Weights of a small GPT-style language model, trained from scratch on English Wikipedia: untied embeddings, a variant of Adam for these matrices.
Each number is 500 + 50 x the weight over its row's rms, rounded and kept within 0 to 999. Layers, rows and columns count from 0. Numbers have three digits each. The size before them is the row's rms in percent of the matrix's.

# up: layer 3 MLP up, 1344x512, rms 0.0432, rows 151-217, columns 192-255
# down: layer 3 MLP down (transposed), 1344x512, rms 0.0422, rows 151-217, columns 192-255
# gate: layer 3 MLP gate, 1344x512, rms 0.0411, rows 152-217, columns 192-255
up151 110:423582484470471525487487496497499504495482536380406439430522462486501548497491518528500541530477569495526485451539515483471428549511496538479542484480481557510548542492509440489495497483476499
down151 108:480483525452429492581533477498484568534454454547434526475534438563542492521564559547558533518503485536629513466533551571497478541479522474488559501599456548542499615517447436494461553522448427
gate152 105:459467485478520475587531455417514574537482537477522558492482465615478429416456530485434543386494494444370517537553512470579409499517560506442457413454446541499495475456569478489475429548574527
up152 106:590484527501506592539474458548405548482462502557533499531422491564534528493536518420415525469457490481498511540483539490557445461489480441573527531431523411460357349513528582484546479507519489
down152 103:439466499475463474453468543543531495369438468491428488523513501541549485466631534551430509495589496542434553451575452493482465564472496441591531510534491452454475597526402624539534582474501530
gate153 083:463504504471538518551530548427496559550492472411527529433498434547510589477524517538523474458516558596552610502558512422561442545527485554522556492446487589471488540456517442454513463509501496
up153 089:424614437454525586527551540469508491464452590570568575542513522546450549521453496489478528591482551544429507434579585510464511492433576538593528399447553474489439482484561472452486518553516533
down153 085:560374574540535426487467467441456583550653459483514453422438489462543455458532539487502476373541496465537486507456383469509509479532444436507493559558408539462567552471447544552454443473521450
gate154 101:551580505544456559452448560437469551457547496570539440491471502490478487496471564563615583465482491627499543484547452506445516454510455602532450542479492486606487539619437477503478448455430433
up154 109:539509578405477493477405543461396509447495517470504507397439458459553401514524465608593490478488472606562540501482543506505625427544543559547514561470512543541562436554403601468491466472463465
down154 104:446500498472556562481439416503477479494442544543419518384410418385483369461506495497482497503525428482516478547508520464524500498544510493534549557480526518516507451497469554484534406446527540
gate155 097:493491444502421470424604539608503534476515429518451459585536479546529462474480438541544424489510493565462411495476457487496457583371466549439453456449445586441507484399457417452480550407418441
up155 102:566502469417470439443534468481494449499546548526442499523490439532472499439535470443496498474433482446545509495597541483482629480450442444419478474535567461477545457538428485490446486537517540
down155 099:482486462529450485472529528555446570444475526509441447530513558550466469530550471519519368485452511572483468487470494459490482544438421564454455458508419565507477541425472419456513611457456357
gate156 097:487532392480495467510524573480537551470481475508491515480490463456468569531448510468505541509508494484455562558575538461569498447421537518513591558527516400475592466558466471538440410453520464
up156 094:492419414525558529479547477470470416495551547503552484402573563501389505469506370500482481537525513481436528551531516476563542509457536549532557511537485487529555416436407455479570503521488510
down156 096:528509576535471568494493486474526604511466454581449447513472514508555466546517551524494447520498497454591395426419493543451454430587484529492408571450501581525480508542488523481525575503512417
gate157 094:476515570450465480528474472515597441509453654531567514546491474542545501532496473531568506537462393473444475487558525503486512503416569498441522469478453537370579522465537523469476468489478422
up157 089:548545509530553517470465502504454522527495481448474487476532407468573540449607501537415441464465538390500544494476495490547428447616411518429551530445497529506584515511481440455480505491422529
down157 092:559452419515513558489533451526431520500479430504444469430508452507539546410626520532495532459491581547509475550465477545538394494568438476472490494486556439603442526517487442511481548477522565
gate158 109:577531521551396470450480488498515589491450468420572467545517448531507557488476557524461475513404440432522573512518487420510413483521444575492473497503453456481392484469452534480466430391596513
up158 105:483493417455501400570504476491572493567575423498522595469409499522420519447521433454489497417518430506490488478439605543494539497422518564430543547516589448555430417524504505425439463497500467
down158 104:494418491520477519493507508487535621440490441536463459461488567564503521548487596407401470388520406502485561487450545426428529510473451533525470522513539475438544408605460482625548513446518476
gate159 119:425411420515583451481490492504495404505384526540499559562464473479493481534529459549421534502494466430473522438483498488445502486592528524443537513461491478548459486537531533415442439486401475
up159 133:430509469545638427460499489438468495518462459498510430511526500466495467537589521392512468443529463529493495473557484463448514515433517590500522523508492452509482491541593424536445437567510506
down159 138:480493469576538448456425445479524528551494479564534544569519467459488518454540548442462482462575536522495447420562476482487521533388558532408564446543469492494571581485503487604501521540554573
gate160 100:554453543486441475440462516486488403546514452557586495509587438505532540466514480469475482519547461525518520539462552470497578554572445467382506521523498582540456401628479613447498548548424490
up160 089:445464503480445516563574538456609416521514481500385513501488468435443441500552471483565419528423496575562442550539532493454561477438490461546461564451522453499538364513468443455530519484433445
down160 094:568562599496546542457522455506468560462463483501496441504511547508540524539594489564516546492526536421413526517367455542538452511552531591439625487516592443547410577414484525513413480499507582
gate161 097:490489529490555482395467408473547451499507498438515520467443466457485449483478561544471499481438448627527562483497419621487484588473510546489487500512491496496412527417537524479392459457452499
up161 097:536476552521570503487507508552564484459332593457587414493487472437561527537453502574427519473461559516467592433591489515559449447513517615483422473440496513502496536508449540488570450490514565
down161 095:500487480519548451491556531355542523617479573491507619406445453476466521423568459502553479472443510567542469563421495483487500549425478449416571437470504462447386407471562476485495531478441431
gate162 112:440444445509442421525518484554517503409507487598481496538471540513517493535511458516552483483504489535553521532437497512513479473462507518516532488519506532502462532408581481358487441530505473
up162 108:505442505446475534504449537590447410514514465450535539452580460427566502414477441518470490474468571515428441493414500540586500504504481467440531564497516481454468540474542600452550600546625506
down162 105:457596437458541498496513558516466577502495472455526521525456476485494489496489508447490636481593430534532504529583437501511521489521475482497537479537564485593529415442473480482556510433563524
gate163 095:500489463488571420464506401530430484516415524462519460439448502599494583480473520498457494533392489480513530489558562523510485448487523545557455431377506612553540576491601540452534400462517579
up163 090:551483460508516460453538499496483519535449549409542420470480395532436509488466470439476480497401498510523456580506488535613464517515483538503508454543588534504561498427576490544516414434501499
down163 095:527496445571434462492473616495496524478425537389517451468488396395472441601577456487454482461503449554444467493473460536542509550479537565438526539587578415511426408449543461518461455525491458
gate164 100:559437517504543475418483515398543486489528590466563483556461450511583520456469551482448559537538434375507482466523454501532510513488511494504513535507539528479532579485533433384477464434569484
up164 092:518571462456548501518533410569416326520551496624505581569502528480546411531505491495495503453476443511526549434478558511503506499498541469484490553516501396561481394434480509574493495535497566
down164 097:428512432482496464529475364496505443392551566597488405579535493563433476542495583438420415455547497515440576435522528468466446505471547529521518520451405517621540519494584534544541427538573480
gate165 098:486519428583571367559473488543490589535413466462437495500507475479558605496545516456465378460501567525434495471466473451549483492538463523496530519493472452566456486525489490515465511582468428
up165 091:609498498449529492517477499383473474514460427539494539525539521559520457486466553472515530494425346447623532505517521465521425508496502471546556446468465544524453479490590543451520510483452516
down165 092:433524462559573481487510507515487554483430514455523413535482540493497603551500422537606413585554633529376490556472443519529517486551582514486420432501499488477511614463418466448557474510444451
gate166 105:503529463512548428391497483475449490588516458547571530451524481595522472504571514527500543463456412558535489417535395568551538529393531522470445433475497556573453403499515491530394396506495504
up166 110:501483450490543500486488626504517417514480506487466560533618526526488509579513598475520536467472463572437486515535477480583529548556480483474447574511554500395510442483501467577526489479553559
down166 106:452462482552472398565481606461507457553519479451428539495541494425465517530524536444425480532471494473407607468527518475507565549455551475533563543449514470429507541451394581502605466509548593
gate167 104:537454520535433520535468367505549488468496504515488463538398523380503483470478598494432471377530483433430425471485559477522424581470475505496515492545468538596495492524533505408487456476500521
up167 104:547455459531473484486447506459519597457524562483534572463513475443510551440424614570545527437460484455553392463544512427554470402488386562535534468494489468497447459569500513478564524459410469
down167 100:513548513491600464476532448476519451452545411445500476492568588468472455436583546520555499641542512463527524469501477478479544462500374505460526510533520516541404402530439433526514454512546568
gate168 097:562497508558524404585486456487493541399523493486511527513486436440505514523518512598458427506557479535434465504519436488457488482550484500470550401428519523457428543511523499519365452559505438
up168 089:544465455518557460549597489489508498459539525487539492557487494398528472534488457578476408465544502580464465495436514576431532466439425510469609405400558563403439511501600469487415506539434436
down168 096:559424521506494481537555507500474445481551485459594551490526517525489452457525466478458450397564465555511529492356494468404541453476413367463600383460573532408533462500517474508483497520460495
gate169 094:420443422538469558462492530455484533555561482517493502508480474502431473499503489537504579509468540554450372479500489466479408511497480510586501630484545494510484565517465477568461483499493502
up169 091:453520496494495598552616454495495597557539484525533537481493467606449521499526419523453569507516502414518500526604335433497489557494588545521525511473486432478487505546468516509490524500495545
down169 092:533532532506501426535448432592467470463518525510528458484559514504501497489470562441562436440517507437501604471547480578583486538475521454464562415524461545494463465460513521464545552476515468
gate170 100:503604393530509502550520435484416533471483522500492505530476590524473514504530473546558474521548477483449550502503485482459560440383547608525412540419454506564503488449542439475473431481460438
up170 094:450443460542547451514465493626493491552509488479625454491479361444566521479455481513457437418469524475473450464518441577445403524512530531441570494426515432487502475532413544483489458491545396
down170 095:504541331536492364465501424575405498518468490506559521498513480498455503496491505528584476510578512394500585486450552497481527466427500508533588450365554531552505491576490498474512406425450415
gate171 108:556433496485451539463451558550488493446410565526561429552500550455473510444465595457459620420487460513510555498496521478476504441509497562514473452524484459500463526555483562572516465524521492
up171 107:463458487474451479489430481474526501556488450538558517599413518490452549378588478438500380529511460490506527492494522573466496515465459549540537474529516527488427456513500459517477523527460466
down171 108:425432468459491498433542542584468525392453452391574443509497560447467514489470530431497490430531498431520550502525545446497414483523406467417505504441484541412568545477497465551495454554509473
gate172 096:565582492518590550376492434438511533484549531425466533462532384554499495442530497479432412410492475496512525436469551588532448538515450485557453336528539491557459428438518456543503468555401614
up172 089:470445503526516417529525483454502486488487446520436537456491524499596511553549455575507481499515537552474484538527576397499552557552547508488492545470506475488543497431488483497579477488431424
down172 092:589490545446388615464458477522511561599491569469541474477499456467467480463462564450576577504486468382498494522478420577493462411422438515476478424510450562514525505523574378540389556554559501
gate173 098:396526504438511439526487524563533432502482468509452431486440586596399464521506539485436467573507534587478479494490504504503534467403579489398382445502440478447569554462497457471475471517585440
up173 093:468437521448501506554489524557450504450546545455439485521527599510461515516530517494540480589527532536579466518430534502583501418451482528513547484488466438423562569561434483447495599549564438
down173 095:549478479424494586542537515439419598430488564434489523511515550468578564509524410469506466554561454489495447451508476518453566541516529496529549458481410558468446554558429538439518583536464471
gate174 104:400418494429537571550516449440414432540495447571446537489548485508465529622477436499495592545479587474493483487581566503524498457480548484467595449459442423547623589458461435502532461495530484
up174 103:558483526486443407460542414451443476424562608475488515513421556498524491447481543528507476462453434434591434501510482566478522498472448498483469480495463464473530480470527473541496476447471404
down174 104:463450530404501558466453524466449462449536503473495451510505459419586502458477515477489502451448536456524602465551517479499396398527470481551583494366490512491562517514563474451443488511493519
gate175 104:519489467528500398550454523478467451519502552442465454530480478479408419509478585383501507455465441473523529503423565479611506467575555510481457528576464482458505546471530524537553379444524588
up175 101:469479470516481507603470555417413538491519485488535579426507594431531465501528496488505502552538556518440541497431627522503482429448535525517480499514415482514463465537470477480518465497526606
down175 098:498425560447464550470519471532405566476533455497514542392510538615502568513517486505554471543554605478497472481618571474465445442476576496475462581474521485538582579566465496491433570552411615
gate176 097:543574459589551446494500484447533533527518512455413491644446588466480471499584557529563457455486401480517474419531410482470409470462491468542453580543541523466490444433477544589436410477466454
up176 100:528435511553474416437563435557456471556612508643469546443533530581498518394506557485452490495517439460492455514485515574501577480436561524439420496479464494498569479534498530536507507473464534
down176 101:569541521635483443506571461495505526581565500515528448539486607544467490560479571512515532473496515477589466473517433507513444468476532484513461561588521524503475479463497512641547503410552492
gate177 098:491566536491507450540492477512442515540472500509516444491491489545417468489446554522529549489389520502446426463501449467470402517483541457500417514471497547518484559552423551507481469582488495
up177 095:482547556371566512569470515573432462529515504474506581564546534494498530420524486489476525495480458474485508486439496504618495518557491458522494459512527458525400450561471450456510569476521513
down177 098:490474497571491475521508455464541599505553487500458504610558547530603521512507482462419522459553415484583528487602604578533565501441524614522493493520488487531470479469534483556523559476380493
gate178 098:461498416481451487476532452613457538555569489545511487469524407451487591425559462577464506502531488474500499388440512512545357469448526482441503467464541457519430437535474495442527488518485505
up178 098:599477496563445523586354514502462438526439462534599544481434536478525530544600526414479544382412535534545524488508576524428535542454403550555499496526534531452441584452478480470557479557509525
down178 099:392468609444438396525442585526393394543524444511622478476530431513485600557585532533512558484496568550454448520507468566497494490533504479562497565575589436424382475580525461487549541516489513
gate179 103:474566426477465486479515555539541507549481503516547476552456453543431560504485508537476533526489524479478391491515400518489458518429491569429398490461481523533563521537471411512392418553582538
up179 110:603442591501487487553549386499538520481588598442440456383558615489513427489454447516507476521563550418524525500572519460469486503470546520472566517500609545466531518510673557473476451442390476
down179 103:543550471453476496542446532500420509568548543472488455509632575435528503526494438543503423470594582442482435483566377529455491547401502500484494509412551563404546484537525510398392460512478566
gate180 095:465479579527510561552524484494566489479528485478490401575455532523597457506486547559445517587522499502465576537541517493403560458451554466504505561493485467567531534452601516446408441380573448
up180 094:437459409422526410573514450598586440613494501545525520504489549494515526464455484502516486483563427511590474459437443457540497645504489493411448464491514438466440476497497440472504493556523518
down180 097:441516513497474480637542475522641483570540476472501561580452522452557552414382516538500491570604490473577517561551538452505466532474532478454486492423506431525480467488570508479404396496541473
gate181 104:606508528536507508585566478408481533418429493454464386495494501445468527494489579514497579451448505394461573467409429511539503548519458561491532473415437480455494525551490506438465569538504471
up181 110:497514441481558475531525517525514597471502508455503438482490494499406479518470460497552485533467507533530472515528483527482444507492533504500406496425455517580507556466427467596547503468462515
down181 109:415526460449532473557546500386469587467460586478419515472502491501462512499489419471535478568478464450405503511461492477432461542407594495377545439547552555494539477479565452523510448517578519
gate182 097:505542407513541503523520436455473512516524410571482462474523545424439483491416504441478486516415579448522521541489466535472499569499568562455552494474528568421576561491431489416503426465478529
up182 099:469518507494464556510509563458517498440541534571510518484498544485416356547465560487548523456510397500528433480400524557506550428463543390518456533525560387469496424519527451493481560598477426
down182 101:559505537557477591452592437368470491501549479569508548513548548476433349491443469452470541516455577422521512544356453534501544516498545515403507491573577510497570460547552493464462477456480468
gate183 103:435474394449410429585358451550515457472543480447493447580501576574426552461429445517489551525460429460503499354440492550473417530548533565457465674504565515489456574507481486489477532521516561
up183 106:539469541512513475522437467512473438543480532514508576462546466518508551552466524528462527433450462467483469531452479475554483475530408470547459515574473493521581505466519476513504510586462480
down183 105:471474475495456601474492475432416463471500571493518480455500468423520400527527532445504483444483521503465437491481521550608516457524446472431427461567441521513534462581511443434403524508611484
gate184 088:479507477478558519439541410354542495592520554486454515454444546432552429447485557487519574507526496419448556450475540539484523543505549610476517557455526526532483521379497484509510416440522467
up184 081:504603437581495529526529458532481547516481427526551500541470513485541495578529497538457376498516411483462457457485486494470412461485515372574460474536481479500504470551608552571467617482415569
down184 089:455646389482502501447462487487559468544470453435516499517502521504471460497482538546490479536474495503455528451521547509429511437430498546618465479486476471459406495506635593557455476421438488
gate185 096:449519437558448553523492440533477463499492435502525549582519453519513446646506490509530629472453506465442527449480460508372539520466482568533438575461544522448496545402422450475508468441498558
up185 087:457549497529410517544451523457505522483452444475509486498553467517445437540444591384497556509537485515524557543584491490484472535451520556576504554548537508441491510418528494484500414473448492
down185 091:525554592481570417520517544449551564432450525461416469446474515463466471482494526521467430531433507532538463525522559478570415483523562496463614476577526517480544533483559544499497469529489436
gate186 105:541468480532526512589563407521519585527499488574412556574514466497470373559512446541521502480549422468480506540501507543561451530398464442513501456492522464458569516453463534541487468465444523
up186 098:566526572502501471490464527447459489450541512459503515480535544519538545444481591420477510510503557534509519501486472500461575452535409488524459524512589546546525522505583452462428448437509512
down186 100:413482509516454520501549531462520478484474525594598441552599493470500528461532431507584432537515458432514543534500570462522564502498435520616411509500394550510466481488533556583528463482560510
gate187 099:457382529576575471455431513579532472474498523563488591484527551497550440425514498544503562516506411502494527419582473526499565475387544598445512447508498481498519491428498503500415477483560580
up187 111:525466510441433597530542556453416507517519480454513538537465555502491621454443469487490454506479563494501430481496573408516475472599504502549488520502454465511483403489436530507571519492585454
down187 109:468436560515496510492474539473460526581457494525565527441492526572469635476539522481547452463519553494469403504446602467384434493574478525540463468532506478483489402475472568539531521484520456
gate188 111:597386454518594523523445400507402449530442546472604531509578507533483517485576522511446541502559537432525465474556546512430436466467495450442451512594486530542508543433418551503528470634577562
up188 105:457480441510529468574494463570454416543606429553430439503452461461490489457537482496483503566449508531513415535503450423567445555509579480403482546497473461472514486512557479499478511475423624
down188 104:462577515489424547457404483448600474578492483507498479496480502510503529520571489545461558431497497421519459538463541606493492479372495489568523508557538454535499515451498517484457495579554500
gate189 102:454496494526497450431514461503443554452551493499509505399412554385485549560465501395544607456456588509449509483591599488467522456521439566587496466469455600546549531517503376492506500476466485
up189 102:567585512471599459540530466517476485499507504481560500458450480460579461434474629478503610501546462465546536474496521509484459475451550454523539531487446487525412494434570523526464471590489520
down189 100:445533530556498512420493511393513541529461526521500527418505520484502547569516510445415507479508486621536501550528539494432514531505495580450563465517509535476444506513515429450494493568459571
gate190 105:530563401518514455468404452539532485531476492460486521482438529495435530477525457546436392485465523444514457479495487473392490490468540484488430569492564522472476508495466473410540481483539424
up190 102:547564569538480582550615513500517450546461500495378552461533419558498583596508554540450543477502424500583527486521554566537576546455581443601441379554560468454434452499478536519576533515425502
down190 102:461529496521539465526526462569536408516515452498430550561511519563596516514636465587405584571427496523512523584511562448442495514471495568545527532511510516465477445516488477566501486527501398
gate191 091:478502423517458462477460429483503420537517456535523577495508481478511447494490488534521479570475480415539399387491539402465567432517559533436459575484545561537425431491492553420451525459481437
up191 088:453425552489456487551577509532525471467489502534522408544529534485492484555412482505469580515508451526442605578518490497560431531503455479523426465450458452491555568511514458505523433437564525
down191 091:497544403556433459496510436550542387510500465571455615514553464490519466478459502496532498540525480408539427462465480400551527380474539447416478560513509546496432469488428492410494549436509397
gate192 094:529486613515485460521511459491592511572452465560542494533510543497484502508523469528459488498455495469503532411502469454546511531470570536519507493501508455525407519509465527430410462432489467
up192 100:543557458578445440500459459524564536549602461465521513528513451486539615455562491529535481445393589489490442390520446500516487455432566508553503482437457495435490470423469503524477511466430391
down192 102:471561500533554500518493483459465625490531553533492516514422379491509557437486488455580517462420500562407471498539513528542495493539508440422439566527458532531516484497526475504472507516476356
gate193 103:490529345505597378533476494570501419471526482491553570496471548552447497526501462466487442539564496460502531475446490546479507479408456481508516546471497512539573550515490495462445527628507517
up193 101:420586512520458489454494502441483402511560585558565515521488473466457564447517597449487511477484418492555557412412504629514480583427479460520470431479522481478445424486605577447423533498662513
down193 101:483399591464542533449527510487512481418545515476501454457515454489502474580473494606485561507461564483450454495556528495447505443522535525482452503532551529431455456366449460473503497487527502
gate194 104:540385502478475513491478455539435506459609560439540544544534516562533462452424542447469483420463494536502417392519492576451535571480485469528490491481416541454504504425523569520484517545477492
up194 105:519405433526546519452503490534453504490585458536504492517573495616527500439478598512468490565487456571519486495572517540488556507492511442467526457520565442485437538410488560445459545591526555
down194 099:451542510544503507496557440461473514486460393503508422450558469500540459554488587587476449578573492555475534534558436414456502409471598418489499577495549411493502509528526514445531463501510488
gate195 111:567495403503476423469540496514638512518415490513474484534454495540511428536506418509514441462495384518496515577509413535521548541413528497522442444461501488456440551469528510499507467525557438
up195 098:520505433545475464542494570485445507456516503521517470575566515502461450521464477510494500480493517445501495485395485535557558560417499511532488477543521535472454539509477545598517566432562561
down195 097:476438558466462501531400377447591515535506540540487476459432547486535523462516574470519512560514468554546472497520490503433479521620495449466469499422457505504510449508561521381618442461511500
gate196 105:504495498505486518542508430476509574627491446587512568515433474514534412446550542521462521513549493464461516484541522523525545439387476532504436497539520499538516452466412551487513519491524505
up196 097:550568587589572500490491502527460489520474470516483433520524554465492366551456478369535538513481495459540479499549421453534490463498467620518477441480492561496529492521516556477600509518456481
down196 103:482467474527584507401515512536527509581513459532452474535533514554530467504510526407446539474541460462442487508524522631511454455484545517485519502574462470526503378443570434515508465433441460
gate197 100:502533385469495445427516572565523489494502514575490535566502503531544481460485517549506561534493468475450544506450529543510486604585530473481504450545471557557518562451489478436519419480437478
up197 105:443517427453540469491473560561437540481528455473443586445464433486572492388517500450509600522496446492561557473450582585556533517560531472520479516524457590577468467470482452455499460477519542
down197 105:437429547546547512534484507426490551479510453538571515397490455508440573413431450415492617482499421520555534520501553507484544492521496471519492595537523521601506485530433499531482522593549553
gate198 089:497533485557453539538499475435576535482551531460546471527422460537468524562533481576436436550464564609454460528573382538458457466494360452508529522459428522476507486487512543510369514421405478
up198 085:500472532466466542488519566474427499522478487574454551533538502478481475491424420471579498540585465391494459516444575511514499425599542521542503514556437495565561541520351418519446569514542511
down198 091:552537561494456511525557511547423460505415493619446485509484596502478507431488549520608525454618447451487622574453564467563478514506554539482398473475528468474451580417492395549547528544495475
gate199 103:559565480536478488434450525390469583500502523459566462470492489542503522512494568518602525475419469540465593480522484477540456448564591420421442573500473530541452453418455460496434426527540570
up199 102:466448453608461440632464533566623524456546543500506481519442529403383551544488425527424442469490548444482425476552503428524535409454486532533557428489494496446538519537423468559480498427495452
down199 096:579536601511369553467527580354468613447517479458487503561463492468531582517451631498532488536467527595452539503482508547572478491509547500430494558482417550577427503409566517528482413517513544
gate200 097:525543419536521486454472464511582460553484448499526510488448491493432485504551465428474525451473444538462553428543477454492483553453536619486501479556572528438446553465531436421483471530496515
up200 098:448468477532584547408504471415482556511492446535535635510509415438432451443489467522472571477492518500471513458498520511462359457500579611497446568634545424409428441508499516521532517505473425
down200 097:388500526527523516463481390442496515476486512542531533575479509476481485528453478477487535429470508466488512495471549598448380464489510559508467548600505453441597427502466513584511500478495458
gate201 105:454544441563464508454547490487507569462517491471575497578528441500506560563462521517351471506456482524553497444499359375568440421509467497516403452460572482508438430512544515531462539510448526
up201 098:479534499547456465396517451533562531571548575598466426543550530516544476525547487449562411554524461521516487582471405528506551518496449480507463429556553523483541527398575496514574481474470431
down201 098:458469376535485609490480469441391543532510506484560501552548464564513545508465458522531480462491531518555536471421505566525474461466601457456496493466460561402502414474434427537428538485474477
gate202 099:516558493390548390524503555518427540447532506439566513561561498383510560491498539495526543523480431518443514470462553513481490472487513495533492557458471550558454451452519566455514540492400467
up202 095:582502532476436499490522560541404456622470468448507613514495518496586505439593469416464534522496546457388508593488482524545390467602516601446503520534483493501576476450459552529521505474591519
down202 096:481460528541478569508490378476556483433450473557477466540538504535459456540493407483405490493487503506441490492566488466520506584419504473519461491482506533432460399464509420485547469548536473
gate203 096:571570536497535378480527536430454376541540551537446482486430438548551518562488550420446532509425406497410481526473433487485545544545510486456544495500420490470503378508523462512462488392345510
up203 093:537504472514482520540514491527456491508508546523508528555560455501377564522502431492517541377474511579629511488404486597471526564423420409513546487488491538425534515484508564542530538484426523
down203 092:447477465500472560506456488482493580442437520488496513457466508514447486461466467480462537475543564495485511492509469509445506507400495635468483524515487561566393583542490473447589491513551544
gate204 108:467538553515547471532544510499407437593457535510574556379513408557483445467502484531461601493512488520427521435488464511479549550526546508536439469499556539538495551505538513428532436512532569
up204 102:546484495483492587647490560506631531540517461569443480581597547460449549526506455532440397498538441511479480581427483524576489522427507440467563481456587431458537402540518452574502419449541542
down204 101:493540478528490551548495484485500429472510539499527595390431480518547461466530566515445553548518576519449494458419457476510525446513545461516517434535520534481576604427490511438453546542509473
gate205 098:530461517494444575477513473470465449480495437502435533612427588530594430524459556480460520545533421515479494497476470465490420530519487531458461501483473490498506492472476518503551485488420518
up205 102:528420467519454513531457490408533501476538532557496533561488508518581471518534563399539535512500431482487509418412501568545435500522532588500503515536481444405464477502523545522536511551411478
down205 104:526511532533464411458506477430539450550476525556511488428519501444485578525581559460503472490472508433412607465414485577508350437503557569595464487562508453437454538512522540514534548547523536
gate206 104:425513476477554473493559473551430528540422393428538479476428463466476478438566521478502487470436477510459561521484507574459500497478534485532462491449442543502509480429503553369502568515456487
up206 101:448547461503466497487519499439568505591419457563425553609572474419521433540510491509455534493445490428463489499530446481539480469509477533429514479431542445460502472545458476494499400498489507
down206 101:503532508545505516461416454433482411594499489456538642556430505478557538556478561608487440516463558535442412445488438569479466536434564406540479478516561465517548517455533517544449412508460512
gate207 091:471485397469436493435487553507446493543481557526475536531551555476635546506524514560494553521434399500428530450543562439452529474521413486534461512424445493581450537543486482450444515458388590
up207 080:467474523523544516514473613427519510560495520527478547507583482445563561484484449478495521536447505466426552502482531521624547459458405525458468484544462464550516465432500545501463537495497553
down207 085:593449593597557543564462531403544546512455450498496435472523544537440552402436403440482437455430467478459556493524447526639500466487435454462447501556519515459561442470498608619522538455621445
gate208 097:421521534443523481511480529561466503561551528577479615415492404419504589532483493534515566599476504513503549459445507493540548444581471508402478436478469539482506570575464507502504471496515543
up208 095:603561509504506502537475405356435554610428530400498490513515430509530416467513540485522584523545465417469472472536493439430428507510496572568414600443469571464466529521497430544459411530482479
down208 094:447515471457479548547434552582415524470547464521439573437491504555494509557489523524450557592548456493471521528550523490447535458588453561455528496457564413493434620537477510459491540499517523
gate209 102:507534505583487406507540391543526535494490505494477397579483544448615441517517470549457444577490587412429457514542482479414530468436582518473476407413472380383493486576479512512504455461595505
up209 104:536454429585546433597513418555478471500499532464524473499497491465566552515500415482553380553596561447413463606576498505441568455543523534584532530474419505436532438427477531514532475600464474
down209 105:457485458465529477581476543564487389462478474483498484395506481516484555452524471404485493465440505517533513482492582407527481484539374514469467571538543553572512461458605559544562423544486505
gate210 105:458533510459523460482564447468541449545489408526523526453498511470547549501516509534457507521596497497512550471532489553427524461368551529400482513521581510499504470544479420523459411459394600
up210 107:524538509582532446513431569503484494440421506482471515539515482492530501594474506461583546469427481575478503584502434442540493550506458559586553482462404560470540530395571546566537522501532453
down210 107:478489495548510512484551514496548489458547457528522501478564409541505534455447450434494536541524393508465579458538473491593535488515458514496505434464439473495545455547569430614492500459563470
gate211 103:415420524455500489466511416482539396465553560553468454455460467580447495537534454605404556525512508503616494552530420468529442475504504512452455600497558494552456511485385477445414452497460434
up211 095:489497514419508512620482562590554412496467583448488548381457406481511539481500582493599583418457405496593490548429487511509501495457526387538475478483455468450535451547608522553516469573592524
down211 098:591595532476473463535445533516457582545506455452425523501469479500460454483580522439579447385495464556472472440523549463534434512480574539496487502489506529551470513477557453521538514500472511
gate212 090:533463520458544474594584517502456559511460470363449552546577550513513548502540477479450546494447554578544480538452464450528500516510490529537539612473458399453461489483570538400508522504496471
up212 094:565534448566484468637489477525503504454500530547482410469530471417424496504511463488409529385501629503493433567461573597471519554541446483441494528632504448593548504503421424420503457546492629
down212 088:406469515385478573408527529498502537557499490440494534495490498553616497477486522539579480613489350530471562436565426399503461457477548515544532479426485566459421545478554590521478565441449372
gate213 102:522448550448377418462550428504418457570523429523498493554622472552530501497453547568500483665506495488596553520481471436422534484473447502531499565553550575486593596554411424499427482369533469
up213 098:424546481475536388494505415577416510545506387500430521528602479493445524448576530555547487503464476483548587430496586663434499520415471543524504433498477525522458559530430502513490500462481494
down213 094:462405530483527525515497568490549463405463531504527526390416504456514517475462514411470561480492480492505391610576500384556514513492639502480455537501431528501486416466536523504558421527531430
gate214 099:523389450567452450456519518448477612498531471481463551537580499504513560529520466569550517511468512542531517439508441453570447491439516595434571597469558495429482535486481403525342472515539450
up214 109:540541501504549435498472539534500517528534473437473569460534484575536530470500414457469541419542546452542525456581444569496534498446491521475527560444534485435529534486386466555483537568479532
down214 102:461516481452538490597521518594552442533559483473504527520520474509519443425537445435488540513523506496536513516506451594438586431471554422477601484487518458504558596452415565553530563488469495
gate215 100:490529431495608462568491448584516505514462496522514513502453587521518501488477509557526426626537539481498474429549509565605600520443562513408490585541582465533541528439462376452466420499491546
up215 100:463522549575567441382614493478395517421603483538506472488417506462421413494466546475437484459545521484515493457377470491452464553413554485610415512608495556474472466456544473504419483480488454
down215 100:468535551577555473579514460537539473513502495562492432531430470462440454393468580489493589396526564517528433458526404495551507503488461530550511442558530449550459500496492518556478464458508506
gate216 100:511496481502517498507536529456457539419522467507392585522448614461497527501533598498513523546460483545452479510494573556392498502447588580437472473455460555521497437430436456494473491624544535
up216 105:541550458448477475466554488517417556428548466510533586515496539483558396471563560391544414531541448564519449513488627521490546526466461554426475468517472476467437450501528484515516541606520520
down216 102:589527456457425489483484488545513438496571502493497484478466444558479477444501458386555532512585417479482436458436558459512495507518432530434465482508489441545394550492596557486516478578502535
gate217 092:529463518525428358609457417411524529458563516493482541484528510457464453504421571491465514596530443452555463495517528468515493503438470440476452572554582494406374494436513383445472506468512470
up217 085:480460478497457457612392499470545452582547524428507565545526515551467462502402576561533537532532471532570472494495504508504516539470488460526547582541504531397399548424466385504526565503466447
down217 090:509540458508495533500500514515533462567422497532499491593491513554539508508465463569499489531487524517498524513529475556467515569525491498520560463410498555514498565484483539475479493513513439